Weights of a small transformer language model.
Size: 11 layers, width 128, 4 heads of 32, MLP 256 SwiGLU, vocabulary 25888, 8.46M parameters.
Architecture: RMSNorm before each block, untied embeddings.
Each number is 128 + 24 x the weight over its row's rms, rounded and kept within 0 to 255. Layers, rows and columns count from 0. The size above them is the row's rms in percent of the matrix's.

# layer 3 MLP up, 256x128, rms 0.315, rows 208-216, columns 0-127
size [ 97 107 102 104 104  97 103  95 110]
[[122 139 109 161 141 152 159 123 166 118 132 118 136 132 123 115  99 152 106 124 116 164  87 123 158 159 113 132 119 132 119 148 138 165  89 131 157 132 132 157 133 178 104 135 159 145 129 131 151 113 164 109 102 142 155  98  96 139 178 167 147 118 129 102 105 132 162 118 136  82 129 134 142 112  76 108 146  97 161 148 179  94 143 119 119 171 142  90 125 111 121 113 150 130  97 143 152 111  90 115 182 154 152  81 109 141 115 137 157 112 123 158 153 107 170 107 115 138 149 135 121  90 117 143  86 150 109 122]
 [166 165 154 124 142 121 119  99 154 151 138 121 103 117 170 145 174  90 137 134 160 166  75 139 133 168 163 116 138  87 105 128 104 140 142 114 131 139 145 162 174 123 144 124  94 116 116 159 130 120 109 151 179 167 188 115 123 152  84 146 120 126 155 122 115 146 115 122 140 130 121 137 106 141 129 126 156 178 111 116 135 158 127 160 116 135 111 130 142 156 145 113 112 128  84 114 114 141 127 135 115  94  98 142 121 134  91 145 113 136  72 147 132 110 114 122 103 111 126 186 165 152  96 134 102 149 149  97]
 [ 46 144 161 100 146 149 126 160 127 128 149 115 141 121 150 126 158 154 130 142  90 147 111 100 105  88 130 126  79 118 112 114 149 132 128  62 150 131 148 149 128 113 138 122 129 175 137 143 122 135 127 146 111 125 177 164 140 177 102 150 109 103 123 158 135 119 133 137 158  81 109 129 110 118 167 111 137 111 133 107 123 125 143 169 116 123 111 127 163 111 111 133  88 149 132  69 129 142 136 126 101 108 160 121 120 101 115 104 117 124 126 107 166  94  88  84 114 143 122 167 138 163 144 148 112 125 113  91]
 [139 103 132 124 134 178 104 148  92 109 116 107 147 118 120  92  99 149 169 124 130 118 125 114 145  90 109 141 151 138 140 142 151 128 156 114  72 157 109 159 156 145 151 106 149 104 112 150 125 116 121 158 150 105 127 137  92  91 109 107 162  92 118 154  94 130 105 142 112 156 123 147 171 107 131 128 173 165 109 116 140 162 171 149 107 118 127  87 114 152 104 171 130 132 128 201 119 127  77 109 167 136 124 127  78 162 115 122 145 130 160 128 142 157 131  92 146 163 133 149 124 113 112 110 128 117 113 134]
 [121 141 153 175 131 123 141 158 103 135 140 143 106 128 127 136 158 115 157 132  88 100 107 127 130 178 150  94  98 144 132 117 157 133 133  97 143 151 145 149  96 144 135 111 140  73  94 129 132 120 118  87 153 131 120 133 110 166  72 138 130 133 108 105  84 131 147 115 122  83 162 138 119 111 128 128 103 156 169 116 122 134 122 120 134  87  99 169  97 142 119 118 128 120 122 148 134 107 107  79 107 167 158 194 102 103 146 132 151 147 136 148 123 106 129 121 147  82 114 114 160 104 138 144  87  88  92  95]
 [185 134 106 111 140 148 103 163  98  87 126 124 117  97 128 149 122 133 105 123 106 114 119 120 141 103 153 117 131  99 170 120 133 170 161  97 152 109 115 149 152 110  98  91 155 121 139 153 100 119 138 104 136 148 127 148 114 150 133 139 148 122 167 142 110 122 128 124  91 108 141 160 151 140 109 120 144 161  91 115 110 114 175 124 150 130  95 101 138 150 178 149 129 158 119 109 157 160 112 157  97 170 148 149 128 109 100 103  98 142 141  76 178 103 123 131 105 172 179 103 109 114 140 142 174 131 127 152]
 [ 69 142 131 117 141  78 143 168 114 150 106 168  85 149 139 112 140 118 103 104 104 161 145 105 122  84 157  98 146 140 180 139 110 110 121 103  84 128 137 110  95 116  96 140  98 101  93 158 160 143 144 129 154  80 124 131 107 161 111 136 148  93 118 134 139 135 149 124 112 111 130 114 101 137 131 108 123 141 142 141 141 111 105 118 103 143 124 129 109 111 161 129 114 127 115 136 126 102 140 152 112 190 107 128 123  99 192 146  93 155 101 164 165 116 112 110 151 152 137 138 138 131 141 135 147 184  97 154]
 [146 152 160  99 114 176 153 101 118 126 113 194 106  77 125 108 158 129 171  79 147 133 116 124 132 109 166 124 123 158  92  88 129 155 104 152 159 145 126 142 133 133 129 124 120 156 123 137 134 121 138 123 133 124 154 126 137 122 113 144  54 131 113 166 124 163 103 159 113 151 162 148 121 112 126  97 154 119 107 126 175 119 127 148 119 137 135  88 133 113 134 125 152 121 154  98 151 115 132 126 174 143  79 104 100  93 124 103 139 142 103 145 142 143 142 102 100  94 141 148 116 132  69 148 140  84 140 110]
 [125 198 136 107 143 127  96 142 102 138 117 121 128 138 112 134 153 101 124 111 114 136  89 136 124 131 128 137 171  98 136 113 134 120 104 113 115 140 137 128 144 140 124 154 134 132 131  71 153 112 197 128 121  98 131 142 118 140 174 122 154 137 115 111 130  71 155 116 145 131  88 131 167 104 132 159 120 117 113 154 139 180 133 145 149 143 138 104 103  77  74 174 130 120 125 123 152 125 148 123  91 143  64 124 145 113 176 143 135 128 169 156 145 130 151  85 106 109 156 140 104 110 121 137 115 124 162 153]]
# layer 3 MLP down (transposed), 256x128, rms 0.296, rows 208-215, columns 0-127
size [ 94 108 111 100 101  89 101  95]
[[149 157 111 130 106 122 139 169  99 136 123 114 138 134 122 112  98 124  92 137 126 129 115 148 152 190 144 116 104 150 174 136 170  85 119 156  96 135  97 131 142 130 100  78 130 123 165 150 109 124  77 129 123 140 130  91 133 161 121 108 128 135 163 125 121 144 107 122 145 107 122 116 146  92 149 127 128 113 139 148 112 116 113 139 151 140 119  99  82 105 114 137 108 137 132 149 132  81 161 130 104 148 107 126 151 121 121 171  72 104 164  96 110 153 138  84 189  92 101 128 118  76 137 102  94 130 106 110]
 [107 134 122 159 110 135 128 114 159 139 113 119  88 125 174 133 130 148 116 161 157 145 112  97  95 142 126 115 129 129 118 127 119 144  98 167 114 116 125 126 188 131  74 149  97 102 100 105 186  90 118 107 137 132 204 120 116 188 101 137 108 125 113 135 164 111  88 113 166 130 131  78 149 107 130 126 169 130 145 130  96 159 141 128 136  99  99 131 126 145 121  93 116 156 126 134 104 127 134 137 119 118 118 153 105 172 141 162 114 138  93 169 102 125  89 105 139 106 117 120 156 131 158 143 116 142 118 104]
 [122 113 135 149 123 100 122 180 164 146 190 139 108 113 104 151 179 137 159 116 115  66 138 121  81 127 129 153 114 165 115 112  90 103 119 122 130 150 164 122 127 102 104 183 114 162  98 108 148 111 161  91 129 123 141 124  99 174 145 118 146 138 159 149 177 120 104 154 115 127 152 148 134 106 100 123 139 125 144 136 157 154 134 155 126 129 111 139  99 144 126 120 116 136 132 117 108 180 153 128 122 127 145 113 119 128 153 106 107 161 121  80 109 147 160 107  74 150 123 111 135  93 102 128 160 106 109 127]
 [116 145 146 146 108 122  77 161 174 156 132 122 126 107 111 130 109 126  95 166 133 100 161 100 131 131 131  98 143  97 142 106 150 163 142 118 184  92 141 167 147 124 116 113 146 138 116 127 145 139 132  95 164 128 161 149 145  87 119 169 136 127 101 124 109 135 133 141  97 138 133 147 167  97 126  67 152 107 138 146 148 112 165 143 153 120 186 123 120 106 132 152 130 135 138 141 108 104 152 124 107 101  97 116  59 163 116 146 154 109 139 105 146 118 119 114 126 103 144  92 120 102  84 156 121 161  97 109]
 [123 137 109 122  95 143 128 118 130 157 134 129  73 115  95 129 128 135 128 161  97 130 112 128 146 123 124 168 115  64  62 125 135 111 162 146 175 136 153  91 110 118 100 118  95 134 143 133  77 153 139 138 152 129 112 124  88 127 107 149 124 124 102 137 114 153 123 154 162 119 178 119 113 130 126 118 156 111 133 141 166 143 137 142 146 149 149 151 114 122 169 129  80 138 115 108 121 140 130 154 108 103 143  99 136 201  80 105 126 151  92 138 146 164 129 114 110 137 120 134 145 130 118 153 183 112 133  83]
 [144 146 136 157 142 169  99  97 126 104 112 124 124 121 118 166 158 163 143 112 128  82 144 129 150  97 151 151  99 147 125 153 114 109 147 106 148  82 152 161 152 163 108  99 123 157 144 157 123 119 167 139  95 107  89 111  90 141 137 152 132 141 146 136 145  94 130 148 120 131 147 122  79 108 125 133 112 142 117 120 127 127 120 173 119 145 146 130 153 118 178 150 140 145 137 139 123 154 125 141 113  87 150 149 160 126 116 115  93  69  75 192 152 133 122 139 137 138 174 146 139  72 149 112 111 134 133  95]
 [109 134 101 105 111 119 166 139  95 122  61 141 160 105 101 137 145 121 135 177 101 145 146 125  84 128 144 159 115 132 139 106 133 111 158  67  77 119 107 148 106 153  53 127 160 116 130 127 139 106 152 156 131 101 134 131 130 123 117 138 142 152 119 111 119 123 125 108 161 114 130 154  76 150 128 103 162 124 130 160 161 128 117 142 160 117 129 135 125 136 142 163 127 137 160 115 162  92 178 131 109 145 147 161 113 135 129 158 124 149 129 127 150 136  91 165 102 136 149 118 171 158 144 119 166 109  94 137]
 [170 156 112 116 123 167 147 109 116 120 115 106 148 142 165 139 109 105 120 146 157 111 132  99 157  81 133 171 132 126 107 171 185  94  73 137  81 187 109 116 127 153 161 121  91 114 111 166 140  87 127 128 128 127 127 108 148 182 116 118 155 135 153 139 110 140 106 175 105 139 141 124  64 129 121 121 125  92 123 144 135 125 142 153 139 102 108 115 108 127 139 116 122 144 135 135 123 121 122  93  88 105 136 118 104 102  91 117 124 133 150 125 113 132 141  89 159 102 104 143 124 131 115 125 153  83 137 169]]
# layer 3 MLP gate, 256x128, rms 0.301, rows 209-216, columns 0-127
size [114  99 101  99 103  97  95  93]
[[142  98 106 106 125 123 109 115 163 147 148  93  91 123 147 126 158 104 112 182 133  82 144 105 109 108 109 103 145 138 137 126 162 147 130 142 122 124 104 144 117 131 142  78  93 162 108 150 174  79 112 123 141 121 102 115 104 175 149 109 110 115 126 132 104 113 110 135 112 132 141 144  91 133 100 151 145 125 102 126 108 110 136 175 113 106 123 120 156 137 134 113 103 154  81  92 162 118 118  96 115 125 122 154 104 173 157 142 138  68 113 170 166 104 149 154 100 147 134 126 147 144 162 132 131 146 149  73]
 [121 149 145 154 136 122 151 151  99 117 130 128  93  82 117 134 150 121 122 107 109  79 144  67  83 115  99 107 126  94 109 146 177 114 126 129 148 128 145 107 130 100 128 138 134 119  99 134  94 142 127 106 135 159 126 143 162 136 112 138 102 101 151  92 134 156  79 170 108 125 101 147 142  72 145 146  95 111 105 142  98 132 144  97 160 131 112 116  50 162 143 120  97 137 155 123 145 126 148 115  93 139 126 122 101 125 107 127 126 126 112  97 143 140 109 121 111 167 102 177 123 166  94 155 112 137 134 111]
 [109 141  55 151 155 102 128 107 147 101 164 125 178 165 102 129 139 143 138 160 154 155 167 122 156 137 143 115 161 157 156 103 144 126 149 113 176 125  96 180 103 149 121 146 153 137 101 117 142 165 169 126 153 134 133 138  79 161 114 134 118  85 150 148 145 118 127 143 133 125 113 156 124 106  99 112 129 168 111 126 140 150 160 124 133 150 131 108 102 123 126 154  96 148 125 157 118 109 139 105 127  94 152 142 161 128 137 114 103 137 163 147 170 129 105 104 117 118 116 154 116 120  86 182 106 112 104 158]
 [116 138 135 148 144 123 136 125 119 112 151 142 134 125 119 122 123 147 105 170 128 122 114 116 126 123 148 112 175 112 169 137 131 102 117 150 101 122 135 121 154 129 168 123 124 146  90 104 140 107  99  99 131  86 118 111 152 104 184 134  67 155  97 140 161  84 108 117 115 168  91  94 150 113  95 167  96 118 122 153 103 112 127 146 135 128 127 125 133 114 110 111 176 131 143 101 147 132 173 103 148  81 150 143  86 130 163 116 121 120 195 149 120 125 183 176 147 149 139 149 109 126 117  91 137 149 115 125]
 [142 139  98 142  86 125 165 131 176 162 135 181 140 125 133  95  90 124 135  88 135 124 150 147 132 139 141 117 113 145  94 149 132  97 136 137 103 111 128 117 141 118 116 162  82 107 123 147 149 145 114 151 133 127 131 117 140  74 148 145 106 155 125 132 151 137 135 106 117 150 130  97  78 107 123 144 166  72 173 122 141 109  72 102 115 126 142 156  92 109  99 148 154 137 162 145 123 122 146 110 136  99 118  92  99 137 114 189 135 113 139 161  96 146 107 132 164 117 110 132 129  71 134  93 125 109 125 103]
 [163 114 122 160 112  83 145 110 158  99 150 113  93 120 135  72 131 123 101  92 104  88 116 126 125  90 135 110 135 111 119 117 138 135 115 116 137 133 136 174 127 127 131 136  91 148 129 170 131 158 145 147 129 175 131 147 142 130 137 139 112 133 147 104 151  82  86 151 100 137 129 138 161 113 102 109 155  96 128 165 144 155 115  94 147  75 112 170 133 112 114  97 105 153 136 123 123 125 108 148 102 108 134 111 149 137  82 108 155 107 147 126 131 168 113 124 108 151 137 151 128 120 139 171  63 126 191  99]
 [130 132 138 120 121 169 120 102 108 108  96 139 135 126 135 160 141 122  90 118 145 127 129 127 144 119 146 170 122 117 134 150 138 132  47 121 165 119 141 104 117 140 107 120 121 123 152 169 143 112 136 133 163 147 188  82 156 131 154 100 112 137 139 142 119 115 129 163 147 144 135 149  91 111 118 110 158 169 130  85  82 140 158 108 111  83  86 103 161 139 135 128 151 137 150  67 138 184 137 126 132 119 170 104 113 119 110 125  87 119 140 113  71 131 120 109 149 112 124 141 104 136 136 113 138 104 136 175]
 [104 107 131 109 182 128 137 148 115 102 135 123  99 106 187 104 107 141 115 134 139 128 127 116 129 123 116 113 119 126 102 140 155 135 118 139 100 133 107  99 108 123 157 137 134 181 153  80 131 137  97 129 148 151 146 140 103 158 137  99 189 106 168 109 162 121 154 104 196 115 145 132 109 150 150 126 125 123 134 122 168 114 151 134 121 180 148 134 113  89  82 161  90 123 123 119 136  87 125 141 117 142 147 133  95 151 163 130 144  97 125 152 150 183 144  72 125 132 154 158 150 106 120 106 111 148 132 136]]